Part of a small language model's weights.
Training: a variant of Adam for these matrices, 631M tokens, 4813 steps.
Each number is 128 + 32 x the weight over its row's rms, rounded and kept within 0 to 255. Layers, rows and columns count from 0. Numbers have three digits each. The size before them is the row's rms in percent of the matrix's.

# gate: layer 5 MLP gate, 1792x448, rms 0.0385, rows 794-812, columns 112-223
# up: layer 5 MLP up, 1792x448, rms 0.0379, rows 794-812, columns 112-223
# down: layer 5 MLP down (transposed), 1792x448, rms 0.0285, rows 794-811, columns 112-223
gate794 097:147107050116118154191154060087081111144096156071121065167114112154129199147139094104114111165116061152121094154110111189144130142153124111159129143167138099111128080127146148100123109092124187119108141144116124149112164099125099144122150186205106134063096177123100183120129140091152168153164134142092068145140154108155162135180036088123
up794 095:139128091048081125142159185170092157154108090135107139083116089143116098096129136134104137178185129124123099120118099139097165172121128159118150181129112092099161127113073121187095184146072056065102202157106109154117102156141128094124103158135142091079166111085177100127137133129168145127127123055117066149141121088156130105120072118125
down794 095:074103171136153098148150147098159148144099156141160135159156158128066135149175124079080159156113181119130149120169080093173121184108119128075125126152139141124134039086153148117167088045114135162173125139149123094098157142083114152144125127139125126164169160147145133097157126181104090110165126137066147143174141138098109092100104137169
gate795 102:088158128151131127134074131119164150118169129126179154071060156161146144103097082121111094107180100153075091116061121181141128123137094107122136156122112139101075121143133141124147151164117088158140119117123088141100096191062087106092128102108093099147117103119189169206112144134165152142124066116144149212072086128173136123105187147118
up795 106:112161149120129137162127070182169177128077119101160163090140152138105120148151117121134088129172178135162098104085139104181071102188111085162137149098134154140116139116136079159100119117143099144151115112113086160102147136086131128140137108120131089144148074187149167143134142130134122083141098124098103165135125187125144076113140137130
down795 105:116157145129164140094100063121159172143073118096136101050176151144113055124108193098124091098175129121126116116148121114152106091114129141051111197129101169148082137096152102104122141160121103085120108068103129117157129161102105122141083069189105154083167111135114118113120143149159096112140147146080120151151149166129162186165155192149
gate796 095:093207120077159119172189076193139063185167176096078089120107086124154137101154078127110184120121141166175161104166156151132138166091089120097138109124178125084115140082150137135112113123081099095083127144100165198144174088175094100150085202163113139124105105128149112172065150115101179135126127126169165146152125111164104092138124200136
up796 100:156141134146124106130154104159116167140205142102129110128141086118179132142163151107106145168152073086141188108196187137168121190143173091108165139158150082124087172077092152122163100146141092072162052127119124103125137130164174138132139155107106175105117110140047179168140155157156166043149163090100133141137152137173186108125128154119
down796 098:111113161109162149133144122119158145071162123141094030129119149131106160132053147131114059061145185109106070103181120101081170105172145126064130180110147154103147095120137111176125183112128171147111198158080110077139166143152136124148092140102105126129154124081129184113083100156140163121103119132136133135102114156109171170097107092125
gate797 103:141126137157120149161069100108103117116097120135145137170139183177164179168155132094130131175169107177083055119153152081108108199169146155124103063057189134141162163197148142109125179070090137118129078116116073125171147127129116116163097166151155124156089139126080099110133097131102122131116093143082109124102106183177102080104118113142
up797 103:142103094183093105129142169064165171062095142118159088111177120100103118126171135175101072131158154153140162084122125077144107126145123134136119159159109127134127207115126150166111095058085092125190161134123137158073160156098066154090111140098153104128131101081111112099127121132090135170140085140135164180115119173115084053169097142130
down797 102:185138174149080156225136184149147154187153132088086080119079138193117108111100146150129106167135062124148145111103123159136132086076123142218123117125070170147144065133170153157133104145150128102103105155227069075076134125105076160113086112163131104128117100143097171151195139142085181161174144149107122101078093129105063105102153150130
gate798 102:168109152175111112133066184113163164102156087175072183179085118141138067172101111143122128168140160158078128117176132151130124113168101183154091119080136111135142181136084151156151106144080108143181092117108097065147117191150130094145108172106133082138145155183183118171131097088081104131170109137107139047154165100177096066126114083164
up798 098:188172129171108205176184128121053151128117105101088143080182137157092173145142142135099047146119159165212162138132106133176150117084177086165105080170166079130153136114102165104046156131118113140143149117193100178114135171134109059090125153109139091149080091115167095136102146152160119067097112111177134185103132126147130114130086112054
down798 096:140125122098170105122167179069122158118076089086154154161083145180171115178192132153142106093127193185151149113125114126188116113128192116154136083125107116142158091176118118115130102142154121186194139135177176170127161101138126155104110189140166136116105110127152130121164129136171102091115146138151123151106123136091054051109156105104
gate799 105:119110086096101137146066071088059152106132140089099142111121135158118122147084148060102118121131112197167099098153156169181133114084108163154130106162149132125165179070092080143166101170134056203143127112077116107104156096118134169149129148130134156093070095124118135134161109138168131143129087086127075105120106109135123129123114125158
up799 102:135127188113080116153120123104127085146117169154177106134050198101105107110124109119142174107120108064203081101109126130124141156135101145159129190090191161129078086118138090136082097136170146133144136114129188173169186154101136113108145126115079065149141115135129121138156128162186209172099133189162131118147190134142145106182150067098
down799 107:159167148117106163147066106083133144092136078131174168149131136135095116082140115087132144102167133108107101136127117224128063106131084072168084130112143061158125127105147096146165060176063145115121115145132149119081167125123102121065163161124143133092177103097155076104063167099156163153107143134157150127177141127113152083142154123127
gate800 102:102108130082130100082097118152140109096110120212191105122178145133150103194167163068079107126194138173135119139177133154123142128116047099129106120138144136087130172091123146112165165113105046096155118135111083130096163129165088163151141135118185104151107086090149104138129135147161145174114095143142123104067176075148125145176111092167
up800 104:106109184128140165147123138129157106148078110124080115147099087119136151189125121140163197132114086161127174167152114115138156086165185113135134168129043114095128155113159106047076115115173114185186065170169133086092133138134080105130134117149106104190210165116116103096131121100129117117130086092147164090072144122110131085174119111139
down800 105:110126106101075168098078124125183077143130090164116126153080096130104095123142115152099187136096127113147180099088120127109168141149066141108178141165123061115098121116179098161187116106079098112123145131120143077142084086168145106125128074052162148106192093144147088131134080125112108128171117174102130110159115080158052132063095164152
gate801 098:105171138181130079094088108113145081127105103136085109138169074116081103171209108120066134091115182114114079086174161101133147070100115150144093164170123125088117155072089073133129050118101172141114127136180179139123137152114101115148138197120121069180130130085082088139081115130184131114136159190140125062139135119100127152153097135135
up801 096:144060116189158127142079090174099130157092116143143091166108176152158177096104116127159208077110198142115148071125153193141182103160158125134121164122166151095113148169172136147181149155118114131168147154146101110115096067105155137065179148165080071105121110108072108116134186069096148050144135108123097118110149095144083135129108153185
down801 098:145106133161074192111145139112139110104141180149153167086162123132131110131102202119122068150138142169178109176108098200134086129105123075048131102164130141148162102103064110153155146067137096098087084089138138115103092081148163127137174117134156144100121140147138135127134181173086149166119188145168134110140097198110122169086121097104
gate802 098:129143100130199124129136138070200075176133102087065156140130084154145108091174124070086198117136097144140162164125111114153149089116086101148095141158148146109091108130122112096082098103122112149119166111148127119146118124154102126117138117212150102188115156142099162125167140148132162141131140148097076124165101104140099181153114197179
up802 097:207098187100147135135079155087090178068126108163111154169119124135109104171112126159171102172113157129097116112157133126126132150140131104164194116140125115141083115145128114112138159112131114109141091166108086178130165110207102142113174090155082137136136100073079117140095119147143075166140125063167134125153108123110116122084191069102
down802 097:117154150145111128103130110113147115172120130157116166099139208088117174146128118147092178140112099157128155099112111154135144110177161127179149162145098138129115134109104149160129160091200195086095136207159113197072105110102149159153160133090131150123126120181066106131115150121165189138209161092064137143083132147110115113109114168156
gate803 098:096138078080123093153068137176097104084146192140135158169088142127162104072110152124166056137148137147087102117108115118121130122097115099116134151161180171156135079107140133148188101149144149172130080142160131117157118085085169167135092165142141153072123197125153079170073086191152177112095158148096111159095145096098173135123148195097
up803 101:130141155141094127135161120083140122070161124141163146114059141172137121094135153101124063157142179140162166092118156147184087153134117123151160160111177089178101178116172101177204153113134168166165128123161114156157124188097115138159125123119177180123152087093084097161149164197157165143150191138103065146173084089120088100182097116113
down803 104:139140124110181092188121150161096181059127172115141154079171142213133124137102167125144098127161101127151116138155167138136139156142126156038134045126169140171136086080122142060171186081123163155154148110132105131111157127111151085199114076106188161079131075119111142126116135141114101121170114146152051121111102081158134123108123151201
gate804 107:139148111121162152149086121156129209141113171093197168148166156121084099106125065153162094168185117193149173165125130111113166087146115142164114180141167182134148060120136174139088168143104120155111136129110110119158088174128195096138133119164108126169087130146153151094133142160133092131189084180128129134134094086109160176082162118095
up804 104:139150092123108148109132113075139161158135173096093068121194110107109127120139152146124107146148138176173185106140182129199122134090053110144150157166130147101101122163144124173136169133138181079065174159160066137137143145159111098138158119176116108160125164159162093118061151146085162132156096156137120141125081151168121164105132122126
down804 105:135150126085115090174146181174112121113047180107125121126140116071096128125134090131171111181215124186118169169170154140178127121108077129035122170124131059096090131156164113161091134158149146109138116122096138136119116096152075193087113132135112057092127080117093119097109085158148094140213097148149107135121090105089136124102150174109
gate805 099:088170150156107140164137161118128122154137175133095086131076156224143181101148125096063145179138061117142155142172186100094187118127130159095070177169107156132096106102088104105151148129116082152160083131115081106090084162118109131102182172069185193099145153114114150134141135085169113182133147140100156113119144166109082165116104203171
up805 096:167133120130201128174128057185110112175174143134172143106185143187134131147077099157120151127189096168080117104123160077135180162130146140096098169102165111119120141108154142170105154124129151167103081085142106139115084167125118184087151122141155131107122062158154110089117104108091155157117164176096145144112203119189149053135131125121
down805 097:103173117162098165097128136155112132084108072130135110121151085098108083145150167104172119143096099100147160099139158127183051085146187130159165104141137000120150124087096127166118144099169128166117155163135106103061146113163109150126135096134116102123155137082141108079171165056161089105164154140106098193106117159192100100128130116057
gate806 098:104069136123096135117137078111135110160177162129086089108096099141093115145162088152143109151100134118110139101126109115072173112110122122122111127174132106178138141108107175118130119171113116094061113056081116111180217084076117178085167116083157097114148142176079150069090093192106092101122057214114157147099097155165161140078177085084
up806 101:132159098114123118146155123089129167123094070071164127159170130083140133077164164165108092061137142128183153122163181095215177100117135156111130155129111096056175136102162128149154143126145102128096086130117152106154117106103116094156078107161092095062144141127121075129122120097198094098090155118119091193138094141085097095110114161125
down806 098:179186063132068162170119134135135125137189146103114135182107146111177133116137158156132133138161135132124088108144119161192141128101104123181154094129092080120127127127137096121141198093157167154105127119141111091150128157136086126144119194112132110165102149165179110159108155115199210140125162062163106155139126152121167100148126144097
gate807 104:178093144110152122143072124097136039102147134142099053176134078143099172112190089120138142156148112161126190088119144128132145176146109157159191139084134146083101113108126175110122100116110153174178092133160185088114099168117139140157172159203121149117142150147107142222125113132154150112077170149104047106155139114130177047196080119145
up807 102:113089094153098120113043199169090081083142169099156119139116163108133143103062186103166170076091097152058144184143140095107185155126150081151154128060089067161118159136076079112082113120136153108146149151124139114143141103171095110095113110142134116139104104124128121113111080118141169144136089101116113161124147151124140141155196177165
down807 093:095161152160114097100163144121156158187054095180076203109150140171194126167132155125113097159170165135149135092104098103100113139093092101236160129141138248148175056118152168138137101192139111097078135083141048153140143112132114099135110108099169132099173125120167097150112123139083129100101096136154133169115123100112076141130151145105
gate808 096:105172072144113083089100168100179105147156179136178151168123133150136148114097095117096139147097113101117157094148075142143116110123192092093076144191165157165104179132136132121159111137140170159061195114136150092124111134115107151190077103172121119101109140123116108177135167142178127174134136184086177168071153139120104103074092064075
up808 094:107103142168124153122139127158120115140094145111066123155089152123166091133088133143104113187130126103096102154095198135120112128148091159126132088115173130152156092119068142078108093160143180116083084135069107141111109131109167142087087099098105151084195116101147179121140150104163100088138153071174148155095072155113147102143104103154
down808 094:186185090094111149140143106103130159135082098086121115155149104123121139085107115171179140111122163180160155119198189081114109137133129153077175091173129107166173105108031126123158083139115134123117065118151165102166130122094119154112132127147203114145103113156113098115165133083113141153111056118130151078126117100111116145131117164094
gate809 095:120128107114147188191114155084112079104142153175144093122059113133133169132197172101133082169140098100180111141155156107141124156133227124130095128118113126188153164115159110092152124084198165145066143132069162142124172112085167146173143138098124111072140117129158108127086128135125149094064125135146141121130144125120065151119147116109
up809 099:128149167139166146132165151126080106055098101175163102109077165107143152097138123105134108129106091073160125158130139117140127146070162139134063160077122126155148157116135180121161161070183138073073107160117173157126140194140194191185093118068107117158130121108174229138125114187099164162096142134134098126120103142097139174091146095130
down809 095:107113103173139108123168164206091123068162090125128187161140140141101128170164145125103093153138159098130146150093075059127096127033124091044171134104121166191156091157147131096143109127145153127118169156153109125091117179210118143070112072058161110095126107113124129116122168163113102159154144187115114119145115125132107137121077100122
gate810 105:085165050122124148203119150100166191105125169133103151126110164167137174155192131120146145064108168095156088141109131097113142075160162065117121118170171119148171092108087129125145141168182196163126152085132166158154127119062098128162137081082093101032171153135092086148090122159133098130161202114138117127086178126165175111097181091138
up810 101:099169091135116117096146128184121141134137113148182158140161161132115113118123167128102127150119092143118088136144154159159068136135076106101194135185086148108129057178122088074138160113103103131097155149061141086140102113152195159081130158137125151199105073120136126092064117073144144159127066116125128144127124130105167118147133106190
down810 098:156139146060141070085172161096122112114047136121160124135164091141148102136086172107106100112101050155155075154176121175092091174145131179214198140076146208104103099138154130120162119146153175153159163106156064185124096153074119178098144124129183127110129114127146112110136139133134156153190154125145079150117121137177125115120180073121
gate811 097:093104107121115172109138169084136163137099165090115111114131169163130137142066144125135108145130087171062149136106120138192164134102155146092196109135155131140103162114084061082074163092116169169088165069136111175162088170082100146147128130068179129153162132128089200205131129072121129066107104123175108135162177159138120080124134124119
up811 096:106067130136082105159146126147134133086099106182204169146170098110164064151192129148200147161145075114090101170163115108163165116123128091177144110170094100125152062122147117160139159145101147156099135151112112083091116122126122153150091122098185115100201103158133149134156103107139065096096111150136148114121201147159142066162101127097
down811 095:121148093121110129134185156144106145136141116128153084166134132145138136139184116080180155091042087095108128098178125125111105164157118094151142104116192113131105135148158117118103103142141111178169120099119168191066123145149121124103197166126163077163098133119066083072121207167121094123159181146197150147162143123154141159131135176084
gate812 095:067076123106179073102103139090117102136144121083086137091159144100109162105150138156140170128083111102116137150131098087114128094216153129177070140117124168073120066128138086124130151078120142162095091138110132131151077198187134161149100148115111153167110173126176142120169119169131102064184121106158153091168113152179103064098104103166
up812 095:097106152173107141165139089117114100139139125064078156111152132123151143161184098082104173111175105067141115133108116163144153117118111140090113107115138166122096039157088114122138124095142145101124146161174177186141058118130119165199171174174139172112072163174139141102107121139130144147162156138108136142105135110149139154081122085173